Part of a small language model's weights.
Size: 11 layers, 2 heads of 96, MLP 768 tanh GELU, vocabulary 8192, 8.14M parameters.
Architecture: LayerNorm before each block, learned positions, untied embeddings.
Each number is 500 + 40 x the weight over its row's rms, rounded and kept within 0 to 999. Layers, rows and columns count from 0. Numbers have three digits each. The size before them is the row's rms in percent of the matrix's.

# down: layer 6 MLP down (transposed), 768x192, rms 0.0756, rows 537-620, columns 64-95
# up: layer 6 MLP up, 768x192, rms 0.0898, rows 538-621, columns 64-95
down537 100:545571494497506510502491456494484564539450527464449469588472462504505519527507495369495516521513
up538 101:530498447484475519472451557470494543496510546467494591448498523534529565486495460614577534544467
down538 093:448599523504511504443541435474592434514504463460582519499431519412453472519457504465453496532501
up539 096:527469498504507490448493504522466517491507503515452577498534527461427493519467401485500551463496
down539 085:596491469539454529525505440470584491478455509544416453460461503570546504498532585471518487523565
up540 118:565497556503565537523456559531519562565524467512540568524502492468505547529505503484545481479556
down540 137:479491550510499471571545527568445393464531440535484493533512505517414514515491473467535560586428
up541 110:519456530499537594512597498537484496552600435577470423515522467541471545477585496507422513505516
down541 114:476480494470556510489518512466457586547564537521490558551559433522484446457473472508541485460590
up542 100:493460499532488472546514498523541541452542468533490475508503597438503538446531397514464454486499
down542 095:440511511512491511440476429486489423462502505417478447512514494506492464557585530498519529493537
up543 103:567547562459504570522527549490507566468474461508563496495532530510460518517567473552480458447443
down543 100:555427476540544471483500486502467467500486548500466603460456500508514454506507555497482451563482
up544 116:538529455561611564471471500477462456542491392553524470487463578518497533457501497474558472471533
down544 122:485537432418520536468511487532523606559488506491510410476478424498546481463467524540510509514579
up545 117:456480461515556519569476553478509532461521358509531480474529535538512516473470506463599520468526
down545 115:490477481427496491527517506554491590515510442553480506552558475501576447497576535463515492495487
up546 112:496417485485573472481482603444521508532502544563490534523509527462534580452498427491614531506471
down546 130:534467412485499587508536521452484418552521546520466433526453497476607571466427446475515582467475
up547 110:546487520513537475485496511489549544480501527572459540502531514535541544492454487540576458426487
down547 102:512510554513501544490531460454546536449451467504542467491564547526471591540488510481525457468478
up548 099:548529495485541535485504541527462562537493552458498507473520541477532501486526478510533538538459
down548 074:427487483504493502469487583428510496453536472503478495497447518401482470538627496497523481512571
up549 097:520530522433519528420474523440476442473475448444529568447487540484491450465548461476504514489481
down549 104:405513440511469494503532460542494524508468538417458461540527470493483544502487482472436505532517
up550 097:522466517512560489489506497500462443465555524489458496448472426622514487439497457539477499455501
down550 092:522582516466517521522418475510469530466466480533534489460465533499490538553500473497506507565507
up551 102:570489466498553543548514508484485496524519490480481475429509548483473524487487515497504531568533
down551 100:476481487431551463445515470509557561494450527457480459475445489504537520512490503474502436479476
up552 092:515513501473542480555468513489527488457505547460482517475547570525499552530527502551488496479457
down552 062:485492531510433476453508514452525557407528514513553531426534522478507485578491523464512493530483
up553 107:535541532514490502518506456538382456495474426487474511532471496522404435484573492502489497460425
down553 109:558524403474563508453589535502577557494471477399452463539499463499551528474577596518520514473491
up554 109:563508535514516561501511550534502500495523428458524486571551447472539466455582472459598472481483
down554 129:492512493465419523507499475478516515518500499533483431512549485508446546485511503502500458484510
up555 107:459461553525526500518528528437555511558530499516469562449494524452534518536523515522500468518519
down555 102:485487465472446507516484511534481487563597563533534515538537513518454461425522558488513477542506
up556 082:579472471439525446497372462519467510562516444570506476485469520527494487519528494545449425514558
down556 074:463552549514465520528570527550488543429544479525530474486475393532532502518535492504540466509540
up557 110:537542523470508530446430505602395485494520492541434526508559461516504519494515509476479488593508
down557 110:518500507505535573574517543541530491500513512485488526541486496493498488468606521505448537514406
up558 092:550451532589523463542495418458490453537461479475479478511502504481485451511492517548542511490534
down558 094:428488561544477541566560511515527488416535515488524576515553482565541471544478502450382504526476
up559 090:527512517543506561589485489495487498421529476548503494560570495592482543477475530481519497454459
down559 102:521514534491510527510495534543478563456493519548488519549515491519488553499530530465518512452430
up560 110:536540562452506479502556466468500435514531508467507548521505480508546543498605493508473478502448
down560 127:479469513489527536490496612518520525484453464496504519463478540516495537413422548466503442509508
up561 116:525463448540552507499517474518537505496523496468506498475443563517511561416542464470459567423494
down561 112:501563525531535514496512477513617519504553591455573555535477566535441377501473484519445528549579
up562 155:546477460480562496436529534523403482481456539489505508452491564513577511492491425551493438418479
down562 134:545465491494503508484520513531443486514522543504498516483525500508523471479505498518499433492494
up563 109:500495522565515549534467570492461467454509523468520470449549461468510540444504412508493444455492
down563 123:493495481481519486492496535499455453409462538504524445484472421448444524589472572486494514440546
up564 090:505493498538487572540432504518423467456484471569521547427540525519491542513446522451473516477570
down564 084:501510464445489465522583504481515480562569506502475487453477465512538460489570485551509402491494
up565 084:503520505499462451412476507530474450444566439475498488478525484539517491459513442528528451478505
down565 069:398513598430510527537515413464483521454496565439557526459539498476517522535478491598480496486503
up566 100:517512500476482488475533539505434477459456536484478458519470506551540544484478549534489399454484
down566 095:470481518507528566435455430491520489494504488439542529466515527473510526478506512452516464499502
up567 088:502504546524576516488555619487538446521507464548482532551616561478508511459452476494507425546544
down567 061:580570440501515475456498485553527568478515490497495491607504437463529477548537474472419492473583
up568 118:531499507430536590514480497454487474506447452490477539455470516541507563511522495542511532561418
down568 122:518503565521463444422498441503485473436461561519558557551465454437524547504485472467479503474544
up569 103:511513455546527468433523522529488445474477476455473540532523516431516474522544466444509477566547
down569 085:431477533513507476577501473510483468518545465556440449512444473483497560520507495455543504571524
up570 088:458510528551564474456557579464535461503542474506476430511493447522550441568534514549455485428483
down570 077:515490534519520547548461469499504493507464478546442471496482477502455506532485402489551516517477
up571 109:536452481564516493530399574527535499501487463522395548509491457481440515471535534519467468545516
down571 125:564534419502394456512543513405437504488468531568521539503539537461497457485491536548570479472497
up572 103:534545482495563538470417557475469567558481489460512504497518533533542506502462494476510500421398
down572 101:484457539501448517538515506506469501493462502524508471476577483472500474523480504510534445492545
up573 097:520522474580471472503569505555448454486527444548456507492467521478540505510506403512495522493492
down573 086:438496492450529564515506544446532494458491513497583514551405518469542563521495570483461469478495
up574 104:564529519475539504469414509510536525463517455489481520496481483523455463510588502467473501549457
down574 110:505506607418562454487536519561477453514523457560508487530556483530508618523517488503468552464487
up575 090:471547438611505488480521564544502482493489423532481461506511530571563499503455493476490508495516
down575 097:482445619505537426510473521455501570519543541442527499468481526446501391438465469521494511503489
up576 093:542503528517449460521511506499540548399581520542435434462523525511514463438508489568549423505501
down576 082:513468497470484476530470417539567465508558530463494479518536477456494495487511485526445459514491
up577 076:486532489505602512469526519486501474460464485492510518500506530439427503510594446474545533488454
down577 077:453495464506505483485483494527488442533480525439502468535387509502557472506478578522445420512525
up578 099:462468593536511530463481514517473442512498514531439565494524506521474570501513481395514517556458
down578 096:531493531523553496499596555547480461501520540512488485477452484480534454448579482505533483481451
up579 123:513505551472482564454426527520516479495551520490449564513540488468486510504518475512464487517545
down579 115:514478511540441405514491481518506537527492514505450509512533469469553446535462530478458492505562
up580 103:465457485526532492462486529499501501405585461520425527434518481523489454441518481546470541477479
down580 094:485532526505494408554517492546559483506459518513537516494453462418528486558500464485423482509466
up581 111:575488450514475619494437577497508474481534435483535494566501449526458517510446519577545509460481
down581 119:483532491518469518539560510522506425461457501471449477493484473550485578495497481470540508498486
up582 102:524487552492503514440497503445456504482511550610456501498496484559513530485518492537563446557468
down582 088:526523471469483496531478511573381448478503491536509473479457501509491450505496450519457494463495
up583 128:509438522565524596537519478479530479497539504576451504458586472426489567477534471498506446488514
down583 121:474528452485487531462517523410499543608492501507497510501571443509532514459563529519508483481472
up584 119:506537479530526564518549503517509472489514494528542579519522463563572525463542471523445465471556
down584 136:462500454477534368548484493527505508471595442427488471516505584516480507491507486478577502531440
up585 093:504456506509481457415518438539426496496525507488492557504484544540527545480510550540536442481493
down585 100:560486450461516545518470465472504489503439529425536457510474485531468442482408496515513506499432
up586 110:550458485453475446364467500513470394509521463451409534493488487514522500430518506505547516517481
down586 117:539542584451544449504509549550457563493492514533400515516513506527454568480529506531454508533523
up587 105:479475563520590489439508484571499515532481466498456448518581504525490526481484480509437488436482
down587 094:466452422493455539530504507566473523516494497463479494511530441487516492506510554439569456472556
up588 097:532470557473521475494572529549453473508494511502515538510492488531525488465564418494508489458543
down588 085:530513473576433499491511558451529518438469485472485572573482514467472520526506486466500533511470
up589 091:524424552546524514500488445494478542478470499511424570460517491507486467437474549528500471543460
down589 093:545513488440491476566486472542486474531544454514531494453489567505527513506466470488493428519513
up590 098:584419489509515502531525508508547470471516496430491464455505570475659394412509493546540490399555
down590 098:560500475534439435513501474513502502487496487582455570443506496571521488467444480419509460530474
up591 108:510498563480481519544503488518493434487513509539461439504572474489485501458484438551537493476522
down591 108:574578486533486498531503540476560530508472500530528474523497431489497536544492515401469503516536
up592 102:529496626455483459534596523501471452459502470460529461476584565539544481471456474483590511498507
down592 100:567478514544425492479531449478481481503523550452562439442404446400517476448476539526516447461548
up593 111:517463541466505555441465498523491474523556465516414519540548554538477551466509463555549472548489
down593 122:536490549481521576486489500441472467462472491512503522441464499474519444474528439540521516569468
up594 097:498506537511538498517451508553500526471474458519434542475562394518516517530465502518461464530465
down594 111:485494472474479527502525461558456516504562515576513462429458523576491482484530486458564564501474
up595 108:557505443489531504515506566537501494532528444539531458488558483488458515530548474566656544407471
down595 083:496535507479488516545520472489495480495480523536504519466484491436503528537547594481453542413443
up596 114:510467456571529506453477489504415467461572476428477614499518499523481503443475461523513468520427
down596 119:459456515490464559434455590522486470532534422548511540472502468479509562455478554507514498447483
up597 087:542525405500558490536527601466478470437529507447530452599493556536507442448466494532518467517468
down597 085:505518478456487576460474432422516485495475525425489477468530473508513534517572524550391575436525
up598 101:524505501457467504484542428491472530440497516487557573458548535507524504504478447486537459505507
down598 087:506542443520461503472495523501476551534462441465435542514529512579504510456432557463531516518400
up599 102:534529457512463583502565468538454539491507480503528491568514589545500530509523480513496454394459
down599 108:517449531478517456512493544501504474505496479504530529518561491513450446462604455505463540615496
up600 095:561520466508503536556573451554448551541484452499487552483544499522459536472434474473613487507470
down600 094:444478523518455450534404527464533413529490475508546483481441446514478486525502504587494490519521
up601 106:564462479517511539546520514526473537431583487502498446554527561509595456468446524581511462479543
down601 102:474500417485538492517522510507527463456547572462522460452562585533431531452522496581497520484497
up602 091:497451472481439466395577545526385510493534478511528486514486447512521487489537460556541457499495
down602 085:446469449517509476526576453518532459492458583436510450497570569534552560513502523464428491507447
up603 080:508474529535457545518569540564502499485454430544476566505490482498491567505454505494476499498496
down603 097:494461548522484527504509552485470510485502374533478512495564555472475534472529457492482482486475
up604 119:519483515489494564522501553499437533541518376502499475574513490510500491560489451502545525527473
down604 125:427518526483555556532499518473520583458489403514475446537489576511535454503510473494521507494445
up605 084:481503502577567529488543519541429493497498457491530491520514485409500458432428421473483401460443
down605 071:494573452457452525498464433496494500539462572522524475468521442517513547524522519463451503488540
up606 114:535537439518562541461510512504486488567565455536531442506533513563518536558546455557538488413500
down606 126:476530452511529563500515573544507524461443557528497555523532555489497528463457526538438428517502
up607 111:538533581465555560517551500485533470614540462498478462451561524479567524496589490453506491485549
down607 116:529510491479598509500501537536485553536551525576525441539486534503516498476441471516521532416530
up608 113:472552478476539456487452555497532491568535526507496505482465576466488540511512577506515460425507
down608 120:534471468441410573510558590508414468417523481517461569578508542551573453451494508500466520559491
up609 098:496416492523481495477492459485461463518536479517437503489542552447515518456488475442432499548470
down609 097:555528474481513532509484522547525460455505513547482471524552520611475498496631498447496452444454
up610 109:570445453508468579488557550508488466459496494532440477475543480554535499473508458537500431477552
down610 118:548529483453551515453526509519442534574527520485492439504449487478473530487523496544507612504409
up611 093:517529500533505541533530453428504528509491542498505524502556584499498472483498527514512505507428
down611 098:513578532479549526468446470482506510542496463486505396488461496495492511585464536486479431502593
up612 101:513445474526580478508508541517431511438510483502519570537545486507495477510454491469515462442521
down612 089:589489544491539531532515478519515514487495480446509427479503531478492491505512528486491455492459
up613 146:495475470527562533505425509509507553586521468519503452522476555487470535468533491504536520477449
down613 179:506514532526532502450442444492516472485506503479535457443513492507478497538547488485473453546530
up614 104:487529493557484525514499550480499536465540413511415537469573450522437439461593495514509464499543
down614 105:531544538446501408481514514521512481505486470520550471503484508501433503535486490504477552523484
up615 094:538514536484492555474516573528539545433526431571420464532538478512518580456464505508493496427531
down615 114:514526535514500526488503535501521531441511422518481491533539516497466529485525552489556500483524
up616 102:490466514473527436493454441538501443516514495490464506532497534548496534508534495521525546473488
down616 101:476505493497554526468527464476540525464454559492501519498447477516441532427447570528490528472535
up617 091:526452488509529542487472494460420500540494456566457519424503447451470503453452491537584524459493
down617 094:504566483501425510488490460532523482491485467539541491543453551547437492594524540471482503462554
up618 111:481505510488531491437520463527499410512443404478496530560505472487547574508534471542512555529483
down618 106:431514501474454478519549483514526397460516504444460541539490478548506543482488488482492524483528
up619 088:482422512540455469466532512583475460511577554531522577541460517537529512450487459524486420491474
down619 088:564479439470547498549565446512510578499547500522609529519486449501489556547601522552488535431571
up620 106:479512491476544483572515533465479534532515471437553513510517536533567524478515440451533457482513
down620 113:555509675443485501481506466501569514508390481535527515509429532484525494502504531529560546538498
up621 097:555578527472466496478569501567537496427474465448487592446507511480504489489522517523531467503466